Weights of a small transformer language model.
Size: 13 layers, width 448, 7 heads of 64, MLP 1344 tanh GELU, 30.3M parameters.
Each number is 128 + 24 x the weight over its row's rms, rounded and kept within 0 to 255. Layers, rows and columns count from 0. The size above them is the row's rms in percent of the matrix's.

# layer 3 attention key, 448x448, rms 0.0845, rows 411-447, columns 112-167
size [110 111 103 108 113 111 103 112 107 103  99 104 105 108 109 110 100 107  99  99 100 106 105 100 109 109 103 113 108 101 101 105 104 107 111 102 109]
[[119  98 124 125  92 124 153 142 113 114 137 155 134 148 169 102 113 137 147 107 149 155 131 139 171 120 151 136 107 130 107 103 124 176 108  83 152 166 146 113 123 126 125 107 159 121 128  93 144 125 129 120  95 189 121 137]
 [127 173 124 126  98 115  83 174 111 118 123  99 132 145 136  94 138  96 130  94 124 118 130 143 161 169 165 165 159  94 161 140 160  78 120 104 125 159  98 127 121 123 114 131 109  97 128 104 107 133 132  82 170 150 142 141]
 [140 170 118 120 140 142 105 132 114 133 108  97 144 133  82  84 136 120  92 116  93 158 135 138 102 124 105 132 111 145 118  98  97 116 171 168 122 154 134 121 124 146 116 144 115  94 138 147 156  94  96 140  81 121  95 127]
 [109 107 152 126  99 128 166 121  99 128 137 128 128 158 136 171 142  78 142  83 123 118 110 121 151 111 101  78  87 148 110 138 124 129 165 126 151 128  79 120 118 167 134 116 121 127 142 146 119 181 140 145 144 148 153 138]
 [129 109  98 122 122 153 126 128  96 118  98  98 163 172 164 124  77 141 158 122 127 130 140 105 123 106 138 103 146 101 108 135 182 118 143 141 139 136 156 135  99 140 145  82  90 127 117 145 139 117 116 123 135 140  81 121]
 [130 142 158 172 131 112 137 137 152 139 145 125 113 148 102 116 141  96 110 109 121 110  90 136 103 120 191 124 123  91 108 101  95 159 106 111 135 138 131 103 139 127 130 133  99 123 141 120 129 133 146 134  95 128  87 112]
 [111  82 132 133 139 146 119 127 124  82 122 132 112 109  78 122 153 152 118 148 104 140 160 109 110 135 153 175 133 134 159 147  72 134 149 134  89 105 100 162  92 192 108 153 101 159 159  93 122 154 152 130 128  94 148 140]
 [183  87 126 119 105  78 152 132 146 177 170 137 113 128 120  89 163 122 124 111 139 103  98  88 160 148 145 111 153 110 127 122 119  88 161 133  88 115 100 125 126 144 136 119 156 124 129 135 112 154 117 181 148 112 103 118]
 [140 111 162 134 151 121  36 142 190 149 139 155 116 108 138 131 134 108 108 147 146 137 106 138  58 149 157 115 170 145 164 157 115 106 132 168 115 146 175 150 134 121 119 121 150 111 164 153 128  79 117 144 160 141 139 142]
 [132 115 140 134 135 118 177 133 157 162 160 101  81 143 161 145 116 137 147  96 106 161  92 123 132 144 162 143  91 100  99 135 108  92 113 127 101 130 125 142 133 166 119 137 168 180 153 114  81 124 165 111 151 125 148 123]
 [157 143  44 158 113 126 158 145 121 128 120 135 130 121  82 115 171  98  75 122 131 130 129 143 140 148 123 122 157 162 141 114 109 203 127 121 105 138  89 108 110 139  85  89 112 147 133 135 133 154 162 126 104 137 143 155]
 [119  96 122 137 129  92 111 117 110  97 149 114 145  98 120 122 116 144 108 159 164 136 131 102 123 117 139 127 140  82 114 115  86 116 121 159 119 137 129 100 107 162  85 110 134 143 148 117 166 164 142  99 120 102 145 139]
 [141 156  72 118  87 140 138 154 153 158 158 122 111  97 118 103  89 150 130 143 151 123  75 127 131 141 138 109 165 129 103 143 127 154  78 173 135  98  86 142 124 147  87 140 114 151 111 150 108  98 112 100 124 139 165 157]
 [124 108  70 103  99 161 167 149 152 116 111 136 132 141 136 101  86 114  84 139 136 114  89 112 178 110 100 112 150 121  88 117 128 110 129 105 128 198 145 124 127 138 133  95 102 145 114 119 127 129 128 103 127 148 174 153]
 [ 97 119 168  85 140 103 122 154  98 123 148 105 123 127 114 135 113 104 119  78 112 128 184 136 101 150 104 139 135 165 180 162 121 161 186  70 123 142 133  94  92 112 105 118 128 142 139  84 105 150 141 148 146  90 143 142]
 [112 134  94 182 157 147 163 137 111 132 116 124 145 174  98 123 135 128  91 121 143 139 111 147 120 122 115 182 158  95 124 170 115 112 137 139 163  70 139 171 132 138 117  98 161 112  98 118 118 144 158 142 114 150 146 128]
 [100 155  86 152 173 125  60  91 126 137 158 108 103 145 151 165 119 144 143 164 118 161  86 158 121 113 150  85 136 127 170 125 111 122  87 124 135 161 139 110 148  99 115  97 145 141 163 111 143 105 111 182 130 112  79 117]
 [145 118 135 121 130 177 123 154  85 146 134  65 145 103  93 151 155 120 145 127 106 129 129 143 167 139 147 137  94 141  82 182 136  96 147 117 168 131 117 140 136 109 114 139 119 157 143 163 114 113 109 119 169 145 172 139]
 [111 137 107 146 134 119 102 138  84 104 122 175 165 134 104 141 141  72 161 115 125  91 164 145 143 137 119 172 115 103 104 128 109 109 132  96 159 123 146 154 142 138 164 158 137 130 126 141  75 155 148  98 136 118 182 144]
 [153 134 128 147 142 120 131 140 114 148 115 162 112 131 123 127 126  84  90 163 107  86 127 103 140 141 168 125 126 102  79 108 107 150 118 172 147  99  94 157  97 151 119 127 137 155 122 121 144 152 133 128 129 122  98 110]
 [124 126 127  79 135 146 115 150 110 139  89 161 118 100 160 123 104 119 129 143  77  99  97 103  99  94 139 123 143  94 148 102 131 133 126  81 127 152 140 141 119 121 133 132 118 159 144 117 105 143 120 106 120 159 136 143]
 [138 123 157 122 103 164 120 138 125 135 133 134 173 118 135 139 103 120 118 101 150 130 136 148 150 132 111 141 122 151  92 106 114  91 156 185 166 136 142  99 111 134 121 139 162 129 134 116 112 136 182 136  86 140 115 109]
 [119 136 129 131 137 146 110  98  94 172 152 133 142 149 138 113  86 138 134  94 140 103 120 121 125 103 106 142 114 101 145 113 129 133 139 125 162 112 156 143 113 135 161 163 148 115 150  68 157 169 146 115 115 130 163 125]
 [119 134 143 130 116 187 151 119 137 111  83 120 133 114  96 115  72 105  69 134 102  93 109 110  75 109 156 108 162 162 101 119 134 155 114 121 126 131 156 141 139 134  89 124  66 113  79 106 126 150 102 171 163 131  74 159]
 [131  55 141 146  84 143 116 156 120 126 113 160 174 157 111 142 120 150 133 122 152 150  87 115 100 154 125 114 179 138 124 101 100 167 105 130 117 149 114 156 123 115 138 155 131 118 139 168 152 167 139 126 124  79 178  94]
 [104 131 139 123 135 137 134 163 171  96 108 103 143 112 162 120 129 123 136 141 106 136 158 109  91  97 128 127 154 100 122 161 139 117 133 120  88  66 101 141 119 133 135 131 177 106 119 142 138 126 114 152 107 104 144 156]
 [ 77 183 131  70 145 115 119 125 104 143  89 104 126 101 125  75 128 122 144 113 144 146 104 162 116 115 144 149 101 118 108 140 155  82 145 124 164 126 138 105 122 140 115 130 128 142 161  91 137 107 108  99 103 102 135 116]
 [192 133 143  35 127 127 175 146 110 169 125 204 120 102 120 113 116 159 114 165  84  99 137 149  94 117 163 113 102 145 102 115  95 143 176  84 113 125  89 118 143  80 135 131 128 112 142 126 143 117 135 148 152 115 150  82]
 [151 160  97 110 120 118 125 121 145 120 145 112 116 126 129 136 168 120 129 150 116 126 161 101 150 153 123 130 137 152 111  89 118 125 124 154  82 182 119 127 144 150  92 149 139 144 138 134 138 155 103 156  92 140 130 149]
 [111 118  77 133 161 107 195 125 159 150 141  68 159 108 115 144 127 153 121 133 106 183 118  98 148 124 112 110 120 158 135 132  87 129 132 119 117 156 118 140 141 161  98 150 110 113 143 120 124 144 129 140 100 129 125 109]
 [104 101 126 182 110  93 164 170 165  95 134  84 107 133 111 151 102 147 123 110 189 167 100 115  99 158 117 177 111  95 161 128 127  91 149 125 143 113 173 130  62 127 142 123 102 105  94 105 165 147 106 112 121 138 136 137]
 [128 105 140 152 174 137 120 108 111 109 133 137 116  90 121 139 111 126 117 153 144 137 157  94 147 112 115  78 161 125 101 116 151 152 138 108 124 153 135 148 116  88 151 145 147 133 144 121 137  91 148 122  95 135 102 144]
 [143 147 160 136 139 164 120 120 142 108 112 112 120  79 131 140 103 116 127 119  64 106  84 175 125 131 150 115 142  97 139 162  72 111 145 158 118 125 107 109 146 171 145 136 164 105 113 109 125 188 112 126 149 119 165 128]
 [129 156 136  74 119 135 105 122  94 119 130 148 119 150 112  97 129 112 138 147 126 131 110 144 123 106 115 129 155 119 147 122 191 133 110 114  88 135 123 146 110 101 151  90 128 118 117 144 132 136 101 107 148 195 146 109]
 [159 114 148 121 122 170 113 140 106 133 133  80 142 139 155 143 125 100 139 162 122  82  99 129 174 138 153 158 143  91 134 184 117 122 108 125 142 130  83 102 118 184 124 148 121 144  68 120  85 117 166 131 151 160 131  99]
 [146 127 110 155 113 105 131 117 141  65  89 115 124  86 125 195  94 106 144 129 128 135 121 111  91 133 106 137 135 102 139 179 116 132 118 105 128  99 143 123 136 163  75 136 170  94 136 157 105  91 116 145 105 126 118 156]
 [166 151 121 103 158 154 137  80 136  99 116 121 111 102  97 182 144 174 151 126 141 144  91 142 129 155 115 100 121 154 128 136 131 121 129  77 129 149 142 156 114  99 168 114 122 105 140 148 120 150 159 106 124 189 133 156]]
# layer 3 attention query, 448x448, rms 0.0874, rows 412-447, columns 112-167
size [105  98 104 102 106 103 102  96  98  98  94 100 103 101 104  99 101  95  96  97  98  99  98 107 103  98 101 102  99  99  96  99  99 104 102 104]
[[155 115 152 114 138 135 126 126 130 125 123  98 140 171 145 163 151 127 119  95 116 127 111 120 124 122 112 147 147 103 101 167 127  92 139 148 173 134 118 159 129 111 115 152 128 134  97  86 116 115 149 113 128 115 132 167]
 [ 91 149 126 136 134 130 105 121 117 140 100 103 130 176 106 108 158 119 134 138 120 140 177  96  71 142  94 133 104 154 147 134 166 142 117 171 125 150 133 142  88 140 144 159 126 128 113 143 112 137 123 115 123 132 145 167]
 [127 136 116 171 156 115 121 115 149 122 123 154 125 103 111 118 141 157 116 125 154  55 123 129 140 112 111 103 100 102 110 136 129 110 110 156 118 106 145  91 125 130  95 126 133 146  87  96  93 169  98 137 131 112 167 157]
 [132 111 153  90 154 107 110 131 137 129 120 141 153 141 121 130  91  97 161 130 139 150 103 128 125 136 122 132 102 127 136 123 161 111 157 120 133 153 151 119 126 114 146 167  96 133 150 139 112 139 113 131 105 109 174 138]
 [106 116 160 153 149 151 121 146 135 107 124  98 131 131  88 103 178 162 133 109 138  84 183 116  92 152 123 116 132 124 122  47 122  98 144 128 107 130 112 130 125 140 115 129  90 131 132  98 176 120 129 107 127 149  99  84]
 [130  92 107  80 153 135 104 132 155 111 118 137 145 102 145 129 112  78 139  83  87 131 111 113 107 159 187 144 145 136 153 120 140 142  87 129 137 161 146 134 117 117 152 150 109 160 125 101  96  97  92 115 122 113 127 143]
 [161 112 145  88 148 129 147  79 150 138 156 108  93  73  95 137 174 141 114 113 120 116 100 104 184 146 123 137 109 141 124 150 124 100 142  92 114 117 167 136  99 117 119 102 133 147  89 148 147 135 107 116 145  63 108 131]
 [132 144 153  97 164 107  93 122 157 152 140 115 138 118 139 138 132 113 139 113 150 140 128 143 117 150 148 116 132  97 124  94 135 130 117 146 153 101 127 103 133 136 129 116 140  91 162 177 154 145 116 142 124 100 113 119]
 [119 129 113  92 151 151 158 128 190 120 141  91 124  90 116 133  91 132  89 116  94 149 169 117 113 117 140 121 175 136 119 154 116 106 140 133 116 192 149 156 137 161 125 118 144 163 166 119 114 130 171 140  86 138 120 101]
 [131 102  73 141 117 129 130 116  97 114 121 137 138 110 152 153 103 104 143 142 147 160 143 133 107 135 116 153 134 117 155 127 113 127 109 116 171 144 116 109  95 123 106  99 148  98 122 167 130 121 153 178 131 110 118 148]
 [163 111  95 147 128 141 162 118 120 140 146 136  92 159 108 122  90 132 118 141 159 121 163 148 114 119 150 101 110 125 124 162 143 116  84 151 182 154 109 119 168  92  88 125 162 143 126  84 140 110  92 103 166  97 129  99]
 [148 110 126 108 160  79 129  87 113 121 129 153 161  99 112 129 148 170 142 127 130 129 135 132 132 103 140  94 166 145 170 148 140 153 157 147 144 146  97 104 102 122  82 124 115 116  94 186 144 113 124  72 124 118 121  98]
 [134 145 149 172  89 103 137 106 143 158  92 114 145 101 175 148 144 123 107 123 160 129 115 163 118  98 150 121 112  95 142 138 115 108 121  91 116 128 135 116 155 173 131 134 133 159 104 135 102 108 106 131 145 114 116 140]
 [116 108 144  56 108 119 157 115  94 106 105 131 128 152 104 132 125 132 124 118 125  66 125 129 136 107 124 118 114 106 156 164 136 132 114 138 123  98 136 155  57  98 112 138 159  94 155 105  94  92 124 150 117 138 132 171]
 [118 161 155 108 144 136 131 131 125 124 138 113 110 124 125 117 119 139  93 111 117 163 127  91 160 130 100  90 135 159 120 126 140 121 127 134 128 178 142 125 110  92 119  87 161 175 116 136 164 123 158 116 192 135 122 128]
 [165 109 148 144 148 121 132 144 124  90 194 174 134 117 107 142 127 142 124 107 181 114  97 114 130 117  74 132 150 103 141 134  99  71 136 141  98 154 140 121 160 124 155  84 138 167 156 137 124 145 123 143 114 147 134 117]
 [101 169 104  94 136 131 125 106 117 164  88  95  96 141 106 106  88  96 114 153 124 182 136 164 180 138 131 118  97 108 154 156 137 139 143 114  83  95  89  95  89 110 101 110  74 113 152 140 112 103 141 156 110 118 140 141]
 [127 138 149 148 138 150 129 149 143 163  93 109 130 124 153 118 153 112 129  90 130  99 127 137 121 152 123  78 119 133 118 100 149 102 112 148 164 122  97 165 170 116 184 155 132 134 143 117 150 146 140  94 100 131 105 123]
 [163 115 110 156 154 157 118 143  96 189 128 137  85 119  96 124 137 142 150 167 146 169 157 149 108 185 122 127 107 141 127 125 163 102 117 150  93 109 120 104  95 152 114 124  86 134 135 114 119 134 115  96 167 115 117 101]
 [133 108 129 121 110  76 131 157 131 122 107 181 137 140 168 112 153 110 165 164 112  95 144 133  89 107 161 116 127 133 129 124 136  95 150 120 135  86 127 108 100 150 103 197 148 122 140 150 115 107 131 139 108 103 171  90]
 [ 75 113 146 125 167 160 108 125 127 142  94 145 156 139 122 134 141 122 137 104 158 207  96 136 125 127  86 102 155  97 132 132 151 136 139 129 119 172 118 141 156 146 162 151 146 131 119 125 107 137 135 141 137 146 131 153]
 [ 98 152 127 147 104 151 113 179  96 191 160 103 153  81 132  84 139 132 130 105 129 119 132 113 129 115  94 131 170 104 151 108 164  78 127 143 113  67 145 105 180 129  76 159 136 116 111 100  98 174  95 103 117  94 145 106]
 [130  89 140 132 109 136 119 127 115 127 106 139 146 134 154 142 159 109 148 161 176  80 161 161 133 103 113 106  93  96  69 157 141 148 115 105 151 118 106 143 101  96  97 128 165 204 170 154 157 122 182 128 135 163  75 131]
 [ 97 116 116 140 153 148 151 134 117 100 133 154 110 131 137 136 129 123 121  97 163 128 116 123 106  82 148 140 123 103 139 196 113 118  85 130 160 147 125 125 168 129 115 127 147 123 130 152  92 116 132 119 135 111 120 171]
 [126 125 157 117 147 123  97 113 126 128 149 187 117  85  93 136 154 138 128 109 125 124 131  80 100  87 141 108 131 112 100  90 153 156 135 127 150 171 167 109 127 132 115 123 141 126  89 142 154 117 135 137 115 137  74 106]
 [119 114 107 111 125 145 139 128 106 120 123  98 152 173 104 125 120 129 133 105 132 164 100 169 147 107  95 122 154 149  94 131 179 163 124 133 127 150  76 131 192 180 100 147 127 160 123 117  95 136 133 132  82 122 135  98]
 [127 139 153  97 194 128 157 151 148 131 137 125 166 137 147 127 147 163 148 177 113 129 153 129  99 107 130 133 118 120 104 118 135  98 144 107  83 115 138 117 135 160 113 130 105 169 150 170 113 129 100 182 142 116 140 151]
 [122 133 124  91 123 162 102 144 128 167 115 146 125 143 125 102 108 150 141 123 146 168 110 131 117 151  88 183 122  99 148 160 138 134 124 129 155 140 133 144 121 142 100 132 134 159  97 141 130 126 129 122 128 135 120 163]
 [ 95 121 109 112 155 189 117 134 152 146 141 111  88 125 133  81 178 166 126 145 157 142 110 120 111 140 110 191 144 132 111 104 147 176 118 145 135 154 135 125 121 138 148 195 130 128  84 159 163  82 139 149 131  87 147 139]
 [108 180 133 170 149 100 106 158  82 143 141 120 100 147 117 156 101 105 114 132 112 160 115 106 139 168 125 131 139 148 147 141 107 108 120 114 142 125 111 178 101 107 131 101 137 138 137 181 137 127 138 133 138 115 191  97]
 [117 112 103 112 137 114 160 124  99 144 146 131 167 139 128 122 136 102 140 171 155 135 114 154 133 138 132 136  92  93 180 102 104 111 127  89  84 179 172 122 102 133 144  96 154 152 125 134 101 139 139 168 114 156 142 118]
 [131 163 123 140  93 189 128  73 147 151 124 132  92 101 108 127 198 123  50 123 119 125 160 106 134 142 133 103 135 149 121 162 129 147 142 160  87 145 128 157 139  94 124 149 129 113 148  94 112 173 185 127 130 124 135 140]
 [153 158 114 104 115 101  95 185 126 151 124 134 123 122 162 127 160 157 128  93 140 129 107 124  90 130 121 147 110  88 130 134 111 130 133 134  66 126  93 123 110 151 152 149  76 104 158  86 118 143  98 134 112  86  97 148]
 [113 156 132 125 160 158  79 129 110 149 118 131 104 141  72 134 123 157 134 135 123  91 162 139 154 121 110 122 132 146  93 139 147 140 128 135 172 148 122 144  94 123  76 118 134  96 101 104 137 113 137 161 120 129 161 131]
 [123 128 136 108 108  72 136 121 121 101 124 147  94 141  99 120 157 140  85 142 127 120 120 107 103 141 131 120 106 136 116 147 102 105  93 127 117  93 166  90  98  80 156  95 157 128 116 126 163 100 125 122 151 116 136 145]
 [168 140  89 117 136 103 141 127 109  89 108 137 104 112 155 139 143 178 160 130 108 154 164 150  86 140 105 108 176 117 115 133 111 138  96 126 128 131 130 185 131 120 148 135 121 106 149 100 134 150 129 148 139 144 162 117]]
# layer 3 attention value, 448x448, rms 0.101, rows 384-407, columns 112-167
size [ 90  87  87  92  86  87  87  94  89  90  90  88  91  85  88  88  91  85  90  88  90  89  85  87]
[[178 145 128 141 172 102 123 128 129 127 127 116 137 148 108 159 131 179 114 124 143 121 115 140 144 136 148 144 103 149 104 161 134 115 118 165 156 169  97 123 129 153 113 148 116 138 106 131  90 140  94 114 115 161 132 116]
 [144 112 145 141 139 133 100 133 127 116 102 137 109  89  98 112 121 131 159 102 140 163 136  96 132 128 117 129  99  91 120 174 126 129 100  93 119 161 104 139 133 155  81 143  86 143 147 168 157 142  81 148 113 148 160 116]
 [121 161 113 118 126 120  94 147 127 150 121 115  92 163 183 113 142 141 111 129 126 136 150  80  87 112 112 164 140 131 149 154 150 153  96 115 112 112 104 166 127  98  60 171  90 170 106 116 121 155 123 148 118 134 123 150]
 [141 142 108 109 164 121 121 148 130  84 127 108 130 138  99 122 140 161 138 129 176 153 135 113 121 128 107 126  99 117 143  69 148 110 149 128 167 159 115 141 133 144 160 162 144 129 151  85 106 141 103 109 125 108 154 147]
 [134 111 101 122 159  84 122 126 143 157 125 132 125 132 150 113 144 106 121 123  97 161 133 135 137 145 122  81 142 132  95 107 184 152 146 108 122 134 150 139 143 116 125 137 134 152 103 156 162 176 145  99 141  99 138 164]
 [128 109 130 141 128 123 146 150 162  98 129 113 159 176 148 135 131 150 140 157 113  99 172 153 162 146 113 139 113 165 136  95 116 106 149 127 134 120 119 147 170 121 167 111 146 173 142 109 126 110 134 140  96 137 161  68]
 [ 95 102 141 127 112 145 151 150 162 136 153 141 158 109 169 125  98 102 113 156 142 114 164 160 119 101 125 185 149  98 129 143 129  90 136 121 108 134 165 113 110 119 122 116 152 120 172 164 122 108 160 113 140 151 131 133]
 [111 126 131 107 182 144 109  97 120 152 133 112 147 123 131 109 112 132 138 148 155 110 148 135 137 129  94 113 126 113 158 136 140 143  75 136 113 146 122 132 142 152 122 148 130 147 137 151  88 161 145 182 175 130 134 170]
 [131 117 129 154 116 136 124 119 103 125 135 119 139  92  95 111 109 119 111 123 119 122 133 100 113 103 173 141 130 153 149 138 100 168 133 140 155 133 133  92 125 115 117 158 140 132 167  97 140  98 129 134 140 148  90 112]
 [134  72 131  99 130 144  95 171 104 104 147 151 146 111  91 117 124 135 176 172 133 101 107 159 107 158 111 129 129 115 137 151 138 141 117 152 132 123 149 149 133 119 147 111 167 121 151 125 113 128 166 132 133 140 110 119]
 [ 92  66 129 139 147 158 144 160 111 158 124 110 134 168 157 128 125 154 142 110 176  87 152 163 156 130 123 123 165 130 102 108 166 128 140 101 166 112 144 135 124 144 159 143 115 129 141 122 119 148  86 114 185 147  91 179]
 [ 97 145 146 172 138 143 121 128 127 121 122 158 123 112 134 134 133 144 157 142 133 110 121 163 112 154 170 141 180 127 141 105 118  96 140  93 130 120 153 107 110 113 150 127 114 165 129 120 124 118 125 115 128 135 172 180]
 [164 133 134 129 132 178 116 130 128 156 128  97 159 103  98 141 127 121 114 135  80 108 167 111 138 129 102 136 122 155 164 136  86 118 107  94 100 162 152 138 104 125 172 118  99 109 178 108 150 108 154  95 102 175 167 135]
 [106 122 117 147 103 119 106 139 106 134 131 151 108 140 157 132 122 147 169  87 142 127 151 142 127 132  93 152 108 126 159 108 138 142 112 128  93 129 135 159  84 128 119 143 135  99 127 148 119 149 142 126 138 105 149 168]
 [166 159 116 135 113  91 132 122 145  98 112 133 124 110 121 131 142 170 159 147 120 116 124 111 118 156 141 106  86 147 147 128 148 112 180 118 105 145 105  98 123 122 137  79  99  88 133 129 125 123  99 117 115 140 165 161]
 [167 119 110 137 167 127 126 129 108 134 107 119 135 109 113 135 161 138 104 105 129 149 125 133 158 142 136  77 123 143 119 109  90  98 113 133 143  80 168 155  95 150 141 134 109 117 146 133 134 122 149 115 118 149 113 120]
 [ 93 126 124 100 178 159 106 128 127 144 121 131 118 128 100 118 154 152 132 161 130 102 156 109 115 132 173 145 128 148 144 125 155 164 103  91 144  96  80 123 124 111  79 194 150 103 104 170 116 105 123 148 133  83 162 116]
 [146 129  64 129 122 126 125 129 122 121 125 103 125 158 126  96 138 115 123 120  98 138 126 116 138 139 123 126 139 104 126 122 129 102 114  90 121 171 107 150 122 101 129 126 136 156 141 150 144  98 133 155 120  91 128 110]
 [132 147  97 100 149 130 114 172 129 110 172 111 137 125 119 121 138 123  97 108 114  79 178 105 142 140 113 153 145 140 125  92 140 131 118 106 161 116 102 117 144 108 120 144 129 162 138 171 140 142 152 177  96 105 132 122]
 [150 162 132 149 130 116 152 182 171 100 134  91 133 124  92 128 104 112 135  86 104  94 105 126 121 147 137 167 198 124 164 136 113 122 129 144 114 170 115 109 152 141 108 145 130  88 111 116 148 123 106 117 161 114 129 141]
 [133 109 147 124 111 108 156  65 102 136 135 119 127 131 112 151 137 148 145 140 139 127 119 162 154 155 157 100  99 106 140 136 112 140  81 122 147 106 125 119 104 155 115 121 133 159 116 138 115 127 124 139 164 159 109 136]
 [147 131 120 118 132 142 124 128 130 143 141 175 100 126  96 115 141 113 100 143 144 143 133 140 142 161  92 153 149  98  93 101 113 125 104 119 108 125 155 100 111 130 158 136 172 118 145 143 104  96 113 146 146 120 119 127]
 [150 147  86 180 133  99 180 126 102 121 130 106 107  80 112 101 102 123 138 124 142 133  81 108 149 151 143 140  94 128 109 143 150  75 130 122 117 142 128 114 110  92 104  99 137  94  84 164  95 109 100 120 159 110 115 128]
 [157 166 147 115 117 103 135 107 142 154  98  94 130 139 137  86 124 108 103 145 154 157 129 111 151 135 170  70 137  98 161 106 124 123 173  69 113 165 117 155 105  80 138 103 137 117 148 153 126 152 136  88 114  81 111 106]]
# layer 3 attention output (transposed), 448x448, rms 0.101, rows 384-406, columns 112-167
size [ 82  76  74  80  72  73  75  82  77  77  77  79  78  71  75  71  76  73  76  78  76  71  75]
[[120  71 137 110  90 138 147 106 137 118 123 153 142 116 143  95 144 117 154 143 158 139 145 110 131 123  73  97 150  96 130  93 133 102 128  95 100  99 122  85 119 104 121 129 111 100 144 139 187 135 152 121 142  90 139 181]
 [138 138  74 118 117 144 130 144 162 153 121 120 135 181 129 130 128 111  92 135 146  94 140 129 113 160 140 114 137 104 170  88 131 118 131 182 172  86 157 135 112 117 162 149 146 100  98 126 152 122 167 121 115 117 122 102]
 [128 135 170 122 145 152 125 102  91 111 180 184 172  76 107 118 106 145 163 127  98 110 131 181 143 151  93 140 111 146 114  92 109 125 187  90 130 162 129  87 119 129 136  98 137  91 166 149 102 111  95 110 113 130 152 142]
 [108  84 110 164  98 117 146 106 111 145 121 150 139  94 153 128 106  94 112 147  92 114 133 156 120  95 174 115 148 130 103 129 132 150 137 130  99 125 142  95 134 122 102 102 103 149 133 130 141 124 169 177 120 138 150  92]
 [ 85 163 155 115 134 157 161 124 161  88 119 134 122 124  92 116 124 131 110  96 204 108 121 122 118 171 132 149 112 117 140 154  84  90 135 133 152 101 147 123 140 119 118 161 136 123 111 110  75 100  61 144 139 143 115  80]
 [136 177 142 135 109 134 136  77 116 140 127 154  91  72 121 128 133 100 133 116 118 129 106 105 108 131 121 106 150 114 136 178 124 120 142 124 122 116 118 121  72 146 107 114 117  97 148 147 150 146 100 140 142 111 113 187]
 [132 163 129 143 140 132  93 117 132  95 129 121  87 140 130 121  98 129 158 107  87 185 117 106 126 134 115  71  86 137 102 150 125 147 124 156 156 158  97 132 178 135 134 113 116 116 119  84 136 104 117 118 110 133 146 153]
 [133 148 128 167  79 138 124 157 133 132 130 105  76 154 148 101 125 121 104 107 106 141 120  98 152 102 150 165 128 124 135 108 124 134 174 142 120 115 127 136  92  94 154 113 136  99 103 127 137  96 144 117 145  95 103 103]
 [152 126 162 155 135 114 138 142 137 144 150 154 158 172 169  97 132 134 158 117 156 139 159 158 156 154 112 127 158 109 146 140 129 112 126 124 101 146  94 187 106  97 109 127 147 153 100 118  95 135 111 119 128 156 146 164]
 [112 160 134 156 123 119 184  86 141 158 144 116  88 173 142 134 142 131  88  87 137 174 139 115 158 103 149 126 128 153 136 143 135 118 142 115 109 150  74 128 127 111 130 136 129 132  94 141 156 120 103 119 161 123 156 117]
 [183 205 159 113 105 121 113 109 148 117 123 135 109 114  85 139 104  88  72 133 104 169 135 106 120 124 136 122  93 154 143 147  80 111 156 114  91 132 114 131 112 111  72 128 161 129 131 132 166 113 148 136  95 119 140  99]
 [159 106 104 122  62 125 149 131 114 126 147 130  79 119 136 120 114 144 120 142 108 112 102 127 156 101 118 123  97 143  95 114 148 185 136 155 110 140 121 142 151 151 110 128 131  86 161 142 117 133 164 169 111  97 109  66]
 [ 95 111 121 151  98 102 128 135 133 106 129 122 100 191 160 101 121 114 130  86 137 144 120 116 128 116 140 131 106 119  92 118 159 134 121 185 179  88 148 106 101 106 116 124 160 161  76 134 105 108 122 159 137 105  91 141]
 [167 138 103 140 140 144 159 160 137 164 144 141 149 123 107 126 112 158 111 137 122 122 104 114 131 111 157 125 133 121 121 148 147 131 125 127 151 125  96 126 149 154 107 128 147 150 103 121 130 105 179 109 144 156 135  90]
 [122  51 152 121 112 128 120 113 105 132 131 130 161 120 124 153 109 137 113 131 106 122 116 145 150 121 131 148 168 115 109 126 104 176 129 118 115 134 155 143 164 122  92 164 126 152 142 107 126 133 164 144 138 146 124  98]
 [ 89 125 107 145  95 114 142 113 115 118 143 134 130 148 146 126  85 138 123 148 103 110 136  90 110 113 130 160 116 103 143 141 161 128 137 116 121 168  92  69 178  99 116 121 157 148 133 112 123 148 144 120 147  95 159 128]
 [156 134 160 178 105 124 144 147 135 141 143 137 140 153 116 133 147 123 121 124 101 188 109 114 123 134  99 124 113 140  89 143 105 130 142 142  86 134 143 147 167 125 160 102 116 153 137 116 156 163 140 117 114 146 123 158]
 [101 131 137 108 154 143 133 141 120 120 118 115 140 120 122 124 128 108 105  96 120 139 171 143  82 106  89 126 126 146 131 118 123  77 152 146 158  54 131 107  79 125 134 119 114 112 128 126  84 110 106 142 106 159  93 164]
 [130 118 116 150 126 149 137 108 156 128  90 118 105 144 141 169 115 126 150 140 150 152  72 139 110 120 144  85 128  98 128 140 134 122 105 190  89 125 131 141 126 165 135 110 124  87 110 129 127 106 107 107 162 132 108 114]
 [102  96 103 116 132 119  92  94  64 157 111 162 129 126 140 142 137 105 127 146 122 146 130 148 120  88 121 113  72 140  69 106 133 134 134 102 147 123 166 101 115 111 164 104  90 149 113 148 106 142 199 160  77 123 164 127]
 [132 163 104 121 139 146 123 167 150 130 128 137 105 123 179  97 128 122 150 108 138  99 125 103 135 116 130 129 161 106 143 106 144 114 167 136 126 101 111 133 129 109  90  97 127  92 145 122 132 132 129 117 114 136 169  84]
 [ 98 163 128 142 150 132 137 142  96 121  94  89 143 110 157 117 123 112 148 135 119 121 109 104 129 116 131 100 124 173 143 159 121 115 157 143 136 115 141 145 125 132 105 177 128 116 136  67 161 143 156 123 120 121 138 150]
 [159 122 138 129 149 142  91 117 138 151 124 165 166 163 154 166 165 128 115 119  99 129 153 124  97 123 103  93 167 132 152 137 100 183 103 122 137 107 132 170 144 144 164 144 135 128 157  82 125 135 166 144  95 146 146 120]]